python train.py --rope_fraction=1.0 --init="normal" --init_std_o=0.0435 --optimizer="cautious_adamw" --lr_mult_up=1.27 --beta1=0.9 --lr_head=0.0128 --warmup_steps=484 --schedule="wsd" --doc_mask=false --train_tokens=133700000 --max_steps=4081 --dataset="wikipedia_en"
Each number is 128 + 24 x the weight over its row's rms, rounded and kept within 0 to 255. Layers, rows and columns count from 0. The size above them is the row's rms in percent of the matrix's.

# layer 5 MLP gate, 320x128, rms 0.0971, rows 103-111, columns 0-127
size [113 113  94 103  91  81  89 104  93]
[[107 151 109 152 157 130 148 113 116 134 159 143 147 148 137  68 132 153 120 135  96 140 125  99 121 149 105  83 136 179 145  98 124 111 135 160 155 129 132 112  98 129 140 150  99 147 116 105 115 115 105 127 119 150 162  84 113 136 167 150 131  78 142 104  93 117 139 160 105  91  75 133 149 124 113 148  85 109 123 116 113 126 115 117 137 132 148 146 123  91  80 140 167 168 106 128 171 102 151 138 140 143 103  60 150  93 183 110 128 120 107 141 137 121 109 116 135 119 116  92 122 159 141 129 119 161 155 129]
 [145 100 123 128 115 113 133  86 113 190 155 114 132 131 124 110 169 102 105 108 135 111 133 132 124 139 145 149  95 163  86 162 137 126  97 163 140 129 138 120 134  76 117 159  75 144  84 139 156 129 101 148 156  98 173 130 142 161 132 136 160  82 130 144  78  89 100 154 128  96 102 127 131 136  67 121 135  86 139 122 116  97 126 141 127 105  75 117 140 132 118 157 110 107 120  82 130 126 138 107 115 120 127 121  94 165 130 115  85 118 100 117 147 140 147 160 104 146 143 123 147 132 100 123 130 106 113 131]
 [121 101 124 122 141 124 135 130 123 129 143 125 128 115 143 115 152 122 133 126 130 104 184 117 141 133 131  75 105 137 108  98 163 121 124 125 143 114 143 135 121 166  93 183 179 170  90 131 151 157 127 128 137 102 132 116 148 106 109  59 127  94 150 107 114 114 151 135 146 117 113 159  53 116  92 144 117 135 143 132 130 112  93 120 132 180 124 139 113 130  96 126 111 117 119 147 141  84 108 144 133 167  77  80 128 157 133 131 136 118 121 186 139 101 166 115 119 127  87 129 154 120 157 102 110 114 155 136]
 [124 126 149 117 121 134  98 162 178 146 157 120 105 169 167 168 135 144 103 143 127 138 144  96 139 136 157 115 118 109 111 111 133 156  99 171  97 143 115 125 130 114 136 123 124  94 122 128 140 136 135 130 118  88 190 120 142 161 102 112 153  94 113 147  89 114 139 146 141 106 152 121 121 114 169  86 142 157 117 110  90 141 110 142 119  94 114 112 130 117  87  87 166 110 105  98 142 107 170 139  98 153 148  69 146 123  60 132 105 116 101 161 123  99 168 125 125 133 156 138 143 107 147 155 132 116 131 102]
 [120 122 157 153 123 121 147 126 172 161 150 125 149 148 167 151 128 174 157 135 120 121 159 131 168 102 133 139  93 148 110 159 166 156 119 160 109 108 138  69 116 125 101 142 179 123 120 115 107 110 117 143 108 118  76 129 120  93 108 132 115  96  85  84 150 125 126 123 139 132  83 146 141 105 100 115 152 134 154 160 136 127 132 156 101 121 121 121 142  78  96 123 113 110 109 167 100 167 120 105 125 165 119  81 140 119  81 143  85 153 121 117 120 119 147 153 134  97 124 124 118 106 112 121 151 111 140 179]
 [ 89 122  82 155 149 126 147 147 157 108 109 115 120 121 137 116 117 125 122  93 120 118 141 137 129 100 103 117 150 201 138 102 107  72  64 120 137 136 125 115 114 127 140 192 158 113 134 169 179 108  78 120 107 172 162 135 129 159 141 142 150 158 109  93 148 154 130 126  96 158 159 127 156 142 116 134 126 143 127 164 125 166 133 141 142 101 142 151  99 171 135 137 102 144 159 139 111 140 110  92 125 104 126 131 124 110 125 142 158 133  71 137 139 159 133 133 104 151 138 110 139 140 114 128 162 100 115 133]
 [138 149 176 161 181 163 113 141 142 117 119 179 135 168 117 116 114  99 116 117 154 105 137  91 142 116 154 114 158 135 128 165 116 116 179 132  70  83 122 132 154  93 122 117 152 110 114 152 176 130 112 138  71  96 147 114 124 129 160 137 101 150 128 154 130 133 108 107  96 185 176 132 131 114  94 130 150 149 185 116 107 149 130 119 100 158 181 105 132 100 143 131 144 109 110 103 116 151 130 136 107 134 125 129 139 134 138 140 107 161 125 111 139 152 130 119 133 136 179 122 112 129 132 119 112 148 138 154]
 [134 147  99 156 145 118 150 124 113 105  99  88 201 166  89 111 108 113 106 123 134 100  99 104 109 108 139 115 141 134 139 105 155 119 148 116  70 163 113 146  86 126 132 147 170 177 150 111 118 122 133 124 141 109 115 110 127 127 151 167 151 120 114 152 127 132 151 181 158 154 135 157 119 129 155  90 150 124  75 123 140 136 123 164 117 129 123 146 112 102 114 113 105  88 114 125 121 146 134 168 132  84 193 120 145 107 126 116 156 135  96 135 111 129 157 146 130 165 123 143 164 149 111 119 123 173 128 117]
 [170 113 156 164 146  78 144 129 165  95 131 135 129 124  96 140 138  91 133  95 152 109 115 167 131 125 185 141 138 133 146 146 153 142 146 135 117 154 139 185 140 146 110 154 144 152 130 131 221 102 181 179 124 123 129 141 140 117 131 139 124 106 110 118 108  76 116 116 106 126 121 130 139  88 104  86 142 172 112 172 140 132 143  96 135 154 145 126 116 105 108 119 126 149 138 125 121 117 138 107 140 139 164  83 109 126 131 142 117 126 155  87 117 122 106 101 153 122 119 122 156 147 158 128 107  98 114 136]]
# layer 5 MLP up, 320x128, rms 0.0871, rows 103-110, columns 0-127
size [104 106  95  91  98  93  95  97]
[[122 116 135 153 131 144 144 146 112 130 115 102  82 137 127 142 137 170 142 185 132 151 161 118 143 104 151 105 148 154 104 103 150 141  84 129 138 147 142 111 100 140 112 123 153 128 147 125  79 118 124 117 100 143 103 115 147 156 115 104 144 119  95  92 129  86 127 150  83 110 136 136 120 137 128 137  90  81 158 106 108 171 160 131  90  56 133  97 149 114 141 140 140 146 144 114 146 104 128 157 100 131 120 107 168 137 129 147  92  96 125 164 127 129 169 124 114 156 123 142  66 125 121 169 175 114 120 128]
 [138 121 108 120 145 113 124  66 103 130 151 164 165 135 135  96 169 146 171  93 141 126 111 153 119 118 116 180 140 139  97 147 114 204 130 126 145 128 168 116 125 116 154 112 116 111 107 145  93 151 157 118 126 145 121 131  80 120 118 119 133 121 126  96 121 105 126 121 151 111 104  84 175 103  89 126  94 160 136 161 128 120 139 137 103 135 143  75  84 134 127 157 130  92 110 174 140 156 133 119 145 132 134 148  92 113 136 116 119 154 102 107 122  96 110 120 128 162 120 117 152 124 127 103 175  82 149 127]
 [123 107 106 108 104 153 154 104 164 171 152 168  85 106 138 130 131  86 179 108 106 134 150 146 132 170 156 192 150 113 136 115  67 151 123 180 126 124 135 123 112 116 120 132 125 100 120  75 135 117 137  95  93 156  98 152 126 168 116 111 140 119 152 140 142  99 130  78 132 111 122 145 102 133 116 156 119 139 146 147  89 130 160 135 153 133 104 157  89 143 149 155 115 141  78 119 142 154 164 151 127 118 112 136 137 124 115 111 110 130 161 103 154 108  98 114 154 116 114 132 124  95 136 113 122 152 148 156]
 [139 110 137 136 111  79 165 129 133  93 126 141 112 130 133 151 141 104 143 135 117 127 102 130 111  85 132 136 185 114 111 149 129 116 188  97 137 134 151 100  99 128  91 141  92 135 125 172 107 127 133 104 124 177 113 137 117 158  91 126 105 103 136 146 153 109 133 124 135 140 106 112 117 109 121 138 144 130 137 151 113 141 189 120 189 129 106 161 123 178 138 160 116 139 177 101 123 172 118 132 142  62 111 159 139 150 146 139 120 149 120 115 110 131 126 143 146  84 118 154  93 162 113  86 148 113 103 110]
 [135 139 136 119 125 134  97 109 182 141 139 198 132 129  98 133 139 129 121 117 120 120 127  95 102 147 138 119 185 158 149  86  83 119  91 159 140 152  88 137 135 154 105 132 126 107 117  68 169 178 131 107 129 142 148 159 150 108 136 139 107 145 160 142 124 114 162 120 126 139 137  92 140 130  80 150 123 148 126 172 131 132 154 150 131 143 115 132  84 123 129 121 128 112 109 145 159 149 128 117 133 126 181 115 120 169 140  94  91 117 133  88 123 105 116 113 103 108 119 121 194 104 162 117 123 145 109 134]
 [115 148  86 101 126 137 163 143 149 137 108 139  76 101  91 106 132  97 107 120 109 134 117 120  83 143 144 109 127 149 141 113 123  82 130 141 150 137 108 162 129 132 113 117 139 179 125 103 143 165 139 129 159  89 135 131 111 133 151 106 163 142 119 119 115 133 135 122 131 145 140 153 156 121 128 163 111  84 147 170  74 141 159 149  99 163 153 163 160 136  83  97 133 119 107 135 178 130 122 138 134 125 137 202 116 121 131 121 144 150 161 107 117 137 128 141 131 156 124 145 157 130  96  81 137 182 167 115]
 [115 175 100 139 142 135 130 114 126 162 159 111 147 140 101 121 119 165 127 120  84 102 150 144 151 125 130  98 119 140  87 134 149 117 112 138 114 126 107 111 124  93 117 100 157  99 156 120 108 122 127 117 140  93 113 138 114 100 152 113 145 127 187 137 130 142 137 108 124 140 114 101 126 107 128 114 185 139 156  97 113 150  98 152 151 107  52 142 162 144 163 142 141 137 150 125  93  91 160 147 104 131 192 121 114 152 110 153 143 108 115 103 120 142  89 100 131 122 139 113 111  95 164  62 120 126 112 155]
 [133 210  90  88 144 131 149 178 128 158 138 103 121 121 139 130 101 168  90 134 164 111 116 149 124 154 145 132 149 142  95 149 153 121  91 139  64 159  98 133 118 140 173 154 130  98 121 175 153 157  93 132 143 101 141 134 155 121 157 137 162 151 117 158 121 149 133 110 159 112 128 139 108 121 146 129 144 104 130  82  69 149 151 131 127 103 138 147 105 146 149 145 132 152 109 115 154 128 138 109 123 127 128 149 125 132 128 163  97 138  96 142  90  98 123 131 154 146 150 137 116  82  96 127 105 138 136 122]]
# layer 5 MLP down (transposed), 320x128, rms 0.066, rows 103-110, columns 0-127
size [106  99  97  96  97  98  94  99]
[[ 57 142 191 128 119 119 119 108 121 144 110  58 124 119 113 155 126 134 107 160 171 128 151 109 129 115 135 167 108 112 120 101 108 125 123 138 137 119 159 122 158 140 122 162 148 137 158 159 151 135 121 108  94 132 149  99 132  89 147 124 157 102 113 173  98 131  95 174 122 169 102 120 144 104 131 134 134  75 147 125 102 147 105 126 129 126 110 152 116 113 106 142 118 116 114 115 133 134  93 134 128  94 135  61 130 135 123 129 102 127 132 165 124 130 131 147 100 132 163 200 146 139  97 123 107 104 122 145]
 [ 82 134 149 140 118 155 153 148 143 120 124 114  99 150 112  87 169  99 134 156 116 135 121 127  91 142 123 182 120 165 108 132 138 149  85 145 106 145 156 100 107 100 117 139 151 118 117 172 172 103 144 149 143 101 142 143 130 139 149 100  74 130  98 140 135 197 132 133  87 151 103  87 121 116 126 120 150 129 101 103 133 127 162 123 122 134 139 126 175 127 133 113 159 132 104 150  96 124 120 117 138 118 126 100 146 100 110 102 162 102 110 109 126 131 121 120 135  83 190 181 115 108 127 106 163 152 146 129]
 [ 60 136 118 142 135 135 130 150 140 154 161 125 121 129 147 159  96 134 152 125 152 143  99  96  83 130  68 176 133 121 107 124 131 124 137 123 133  56 143 156 120 146 160 120 175 174 110 121 134 128 206 114 142 108 105 145 132 121 142 118 133 102 149 112 119 118  98 146 132 119 133  97 148 124 128 106 122 133 141 152 137 112  96 123 120 147 148 123 154 181 174 166  97 116 142 114 148 172  99 143 143 107 144 130 110 125 130 110 106 108 164 109 145 149  91 109  98 132 116 140 182 129 142 144 127 146 119 119]
 [106  69 111 112 132  98 156 120 141 148 147  99 100 133 153 125  99 102 124 166 129 114 131 109 133 126 125 121 104 102 127 161 124 135 132 142 100 155 121 134 127 148  96 127  85 115 130 155 147 111 102 125 146 128 145  96 153 112 125 122 125 144 151 138 128 147 188 113 139 140 123 130 122 146  78 104 123 100 127 163 168 150 165 102 126 114 144 135 142 114 159  91 173 130  82 123 143 142  93 182 107 138 166 134  89  79  88 167  77 123 116 157 114 131  93 110 103 142  91 170 120 113  95 152 144 153 131 121]
 [170 163 128 108 117 112 104 112 161 150 146  89  95  74 115 127 101 106 104 170 127 117 121 162 113 106 100 125 110 126 126 118 101 135 153 130 105 155 143 186 135 118 107 130  53 136 108 115 109 135  84 108 136  91 109 150 163 156 130 110 128  94 129 143 126  95 184 121 100 153 111 116 164 131 124 104 121 124 120  67 145 132 159 139 119 154  99 128 126 134 113 123 159 136  82 148 136 144 108 140 132  80 136 152 155 121 149 134 167  80 132 148 121 125 108 162 131 133 126 117  95 123 155 105 125 143 132  99]
 [218 129 112 164  96 122  78 125 127 148 125 144 139 132 135 121 120 142 159 130 139 129 162 145 116 163  91 101 169 122  82  95 110 145 121 150 179 127 118 153 116  94 124 103 107 113 108 103 119 122 136 109 114 104 102 139 118 145  83 167 129 144 187 136 110 116 144 111  85  79 142  99 163  93 118 106 133 140 120 140 152 136 121 125 136 145 111  94 109 169 138 134 118 136 126  86 135 122 157 122 139 144 131 133 113 187 135 139 114 125 129 124 153 137 136 158 131 152 147 180 122 107 108 110  88 114 131 141]
 [113 113 148 194 151 128 121 160 123 135 108 154 123 177  99 130 109 154 163 136 146 119 126 118 146 164 116 124 101  73 119 106 154 152 144 123  99 132 150 116 177 155 159 136 183 188 108 139 117 154 141 136 155 146 154 140 107 132 121 134 106  85 156 116 116 138 129 145 143 126 132 104  91 133  97 123 141 142  88 101  96 127  84 123 106 117 107 132 116  92  98 108 149 113 139 139 138 127  92 128 137 122 123 153 151 110 110 126  84  77  97 198 122 151 113 160 142 105 111 114 116 126 126 140 100 131 122 119]
 [ 93 140 165 158 148 167 133  59 113 156 118  98 141 132 148 133 155 116 139  72 122 140 120 145 132 132 133 126 152 129 132 164 105 151  99 163 138 162 114 130 166 126 139 147  77  95 111  90 147 119 108 130 153 131  52 121 124 142  94 132 124 114 123 138 109 116  90 109 113 132 141 104 114 108 157 120 120 140 103 110 163 157 114 103 112 109 134  93 129 134  85 135 109 131 136 148 110 139 104 106 128 152 121  94 129 111 147 138 138 155 124 159 161 119 121 143 132 177 110  87  96 114 106  68 149 105 117  89]]